{"head_dim": 64, "hidden_act": "quick_gelu", "rope_theta": 1290.0, "rope_fraction": 1.0, "init": "normal", "lr_head": 0.00498, "schedule": "wsd"}
Each number is 500 + 25 x the weight over its row's rms, rounded and kept within 0 to 999. Layers, rows and columns count from 0. Numbers have three digits each. The size before them is the row's rms in percent of the matrix's.

# up: layer 13 MLP up, 640x160, rms 0.222, rows 632-639, columns 0-79
# down: layer 13 MLP down (transposed), 640x160, rms 0.244, rows 632-639, columns 0-79
up632 106:496435504515476505503511491461497513466533497494497516500554492527535495520488476482492515526486478542476532466492500544463492497504508451507547537479504487496514518503498545516488526551484485458501541557536536532502535442479510509524459464
down632 100:521475477522472528483492507511472492469483495528494463505507493493485471454480538487461439511487496491502468494506496544498531481499510489532470462524510478518520529533492529516499531493466446469510492546541506491546485512551498488501519463
up633 105:508516514518487466534484490464479473478493501476483543505488489461524491552495490482461510510501514526507496503489531512469449439508461504495500535495484492539475456473521498529495516496537486515489462454503496521458485528502571529454526477
down633 110:502466498480458473485551458496546481492526482502490515561537530503515460513510439519530513456515512544509460494483504526490491524496506473505483511503514491451503508469512494519503504493521530527511495462539530524522523483494541480502505498
up634 096:517473483433525479491488470507542527513494487480507525497516473506480509466485508513508525471526467544469497512476485545472525528505512496527489470515520496519484504519522478481522470523515515521462524540495509486460475500487470454499480512
down634 096:468542505536512472481502555477531482477496485496488528479468486471541540452495535476529538547486511496477504500489568495541485505494489491531516497529455471485500512511500512553509530497539487490493487482534465490497477466480489544470509519
up635 102:481453536577467514516510485545501502501502500496487501479544543490478486503454508485497500537474438538502509489496513485509526479534505463496499500495501485491475537513460458488523496485523491491491492503528497510482480500520483489471499528
down635 094:485484527488529515538493498462488512486493480521504529475501511510533484496521478549472512468503504520457524494487552514493530450494463499496484479506486496485477476476467466489501505500518506506479458518530471471492473509499515506556527503
up636 098:475514435502484525524469484481486492493491461518554487490442486467484484493488493484472457499460506479457542444501473524483486541506480475485465435492502489501524521475489461507451508545447503529496525515483482463489468512484493497483535496
down636 104:477528531493473560500501522513515524534536490472497442526508490518506500463529506516472531458488512511460511500534511511432487522481495505506532521487479498485536515487531497459447480476470474501474493524471486473522479446529499539471464533
up637 089:458520482527499513503480481545448488502453473527511517550504485497524544523499515504489494485517489489465509482538532501485470472527481499510476542505457532467509500464511466525492448521486495486508469510474507532485530525488462483495479491
down637 114:490492472542494484499473517503476511551500478546485490520452491473496540481499516539507494489489495495485480459552496476496455445481479500495495504495457519500501505477454521507534450535468535502493451516485500514488495510517492490526497506
up638 104:490475478492508475460485479521461450503494500511457512506508518496496501499470513510524490436475516521488529520541562502503545511514467544529504508484499537476518541494516513497503475552527507474508490516512509458469512499496479492535465477
down638 113:497481515480510491546508493517477468493491489487452521485495481452460510501474486499455503504536526550477511504497513491470509524520472467534507490468498535481516485518477493509484493487577503521467482508488518495524525448519480478542504491
up639 104:495450493515499464520487507531466525467462519535525506499482504490495521499492473516499525507517462535480475488515519527481471521462545456522519482497494492481497503501458471469496545495522512461459449494468495498501498454521511498505509536
down639 099:511475536498532490458475539478486512539455459523484490481509534471476520454505490491482523521458508457482504496519503511498529509499467454514485498520539510545534468573507519500524538556475484463521497526454461483490499493491551548512506532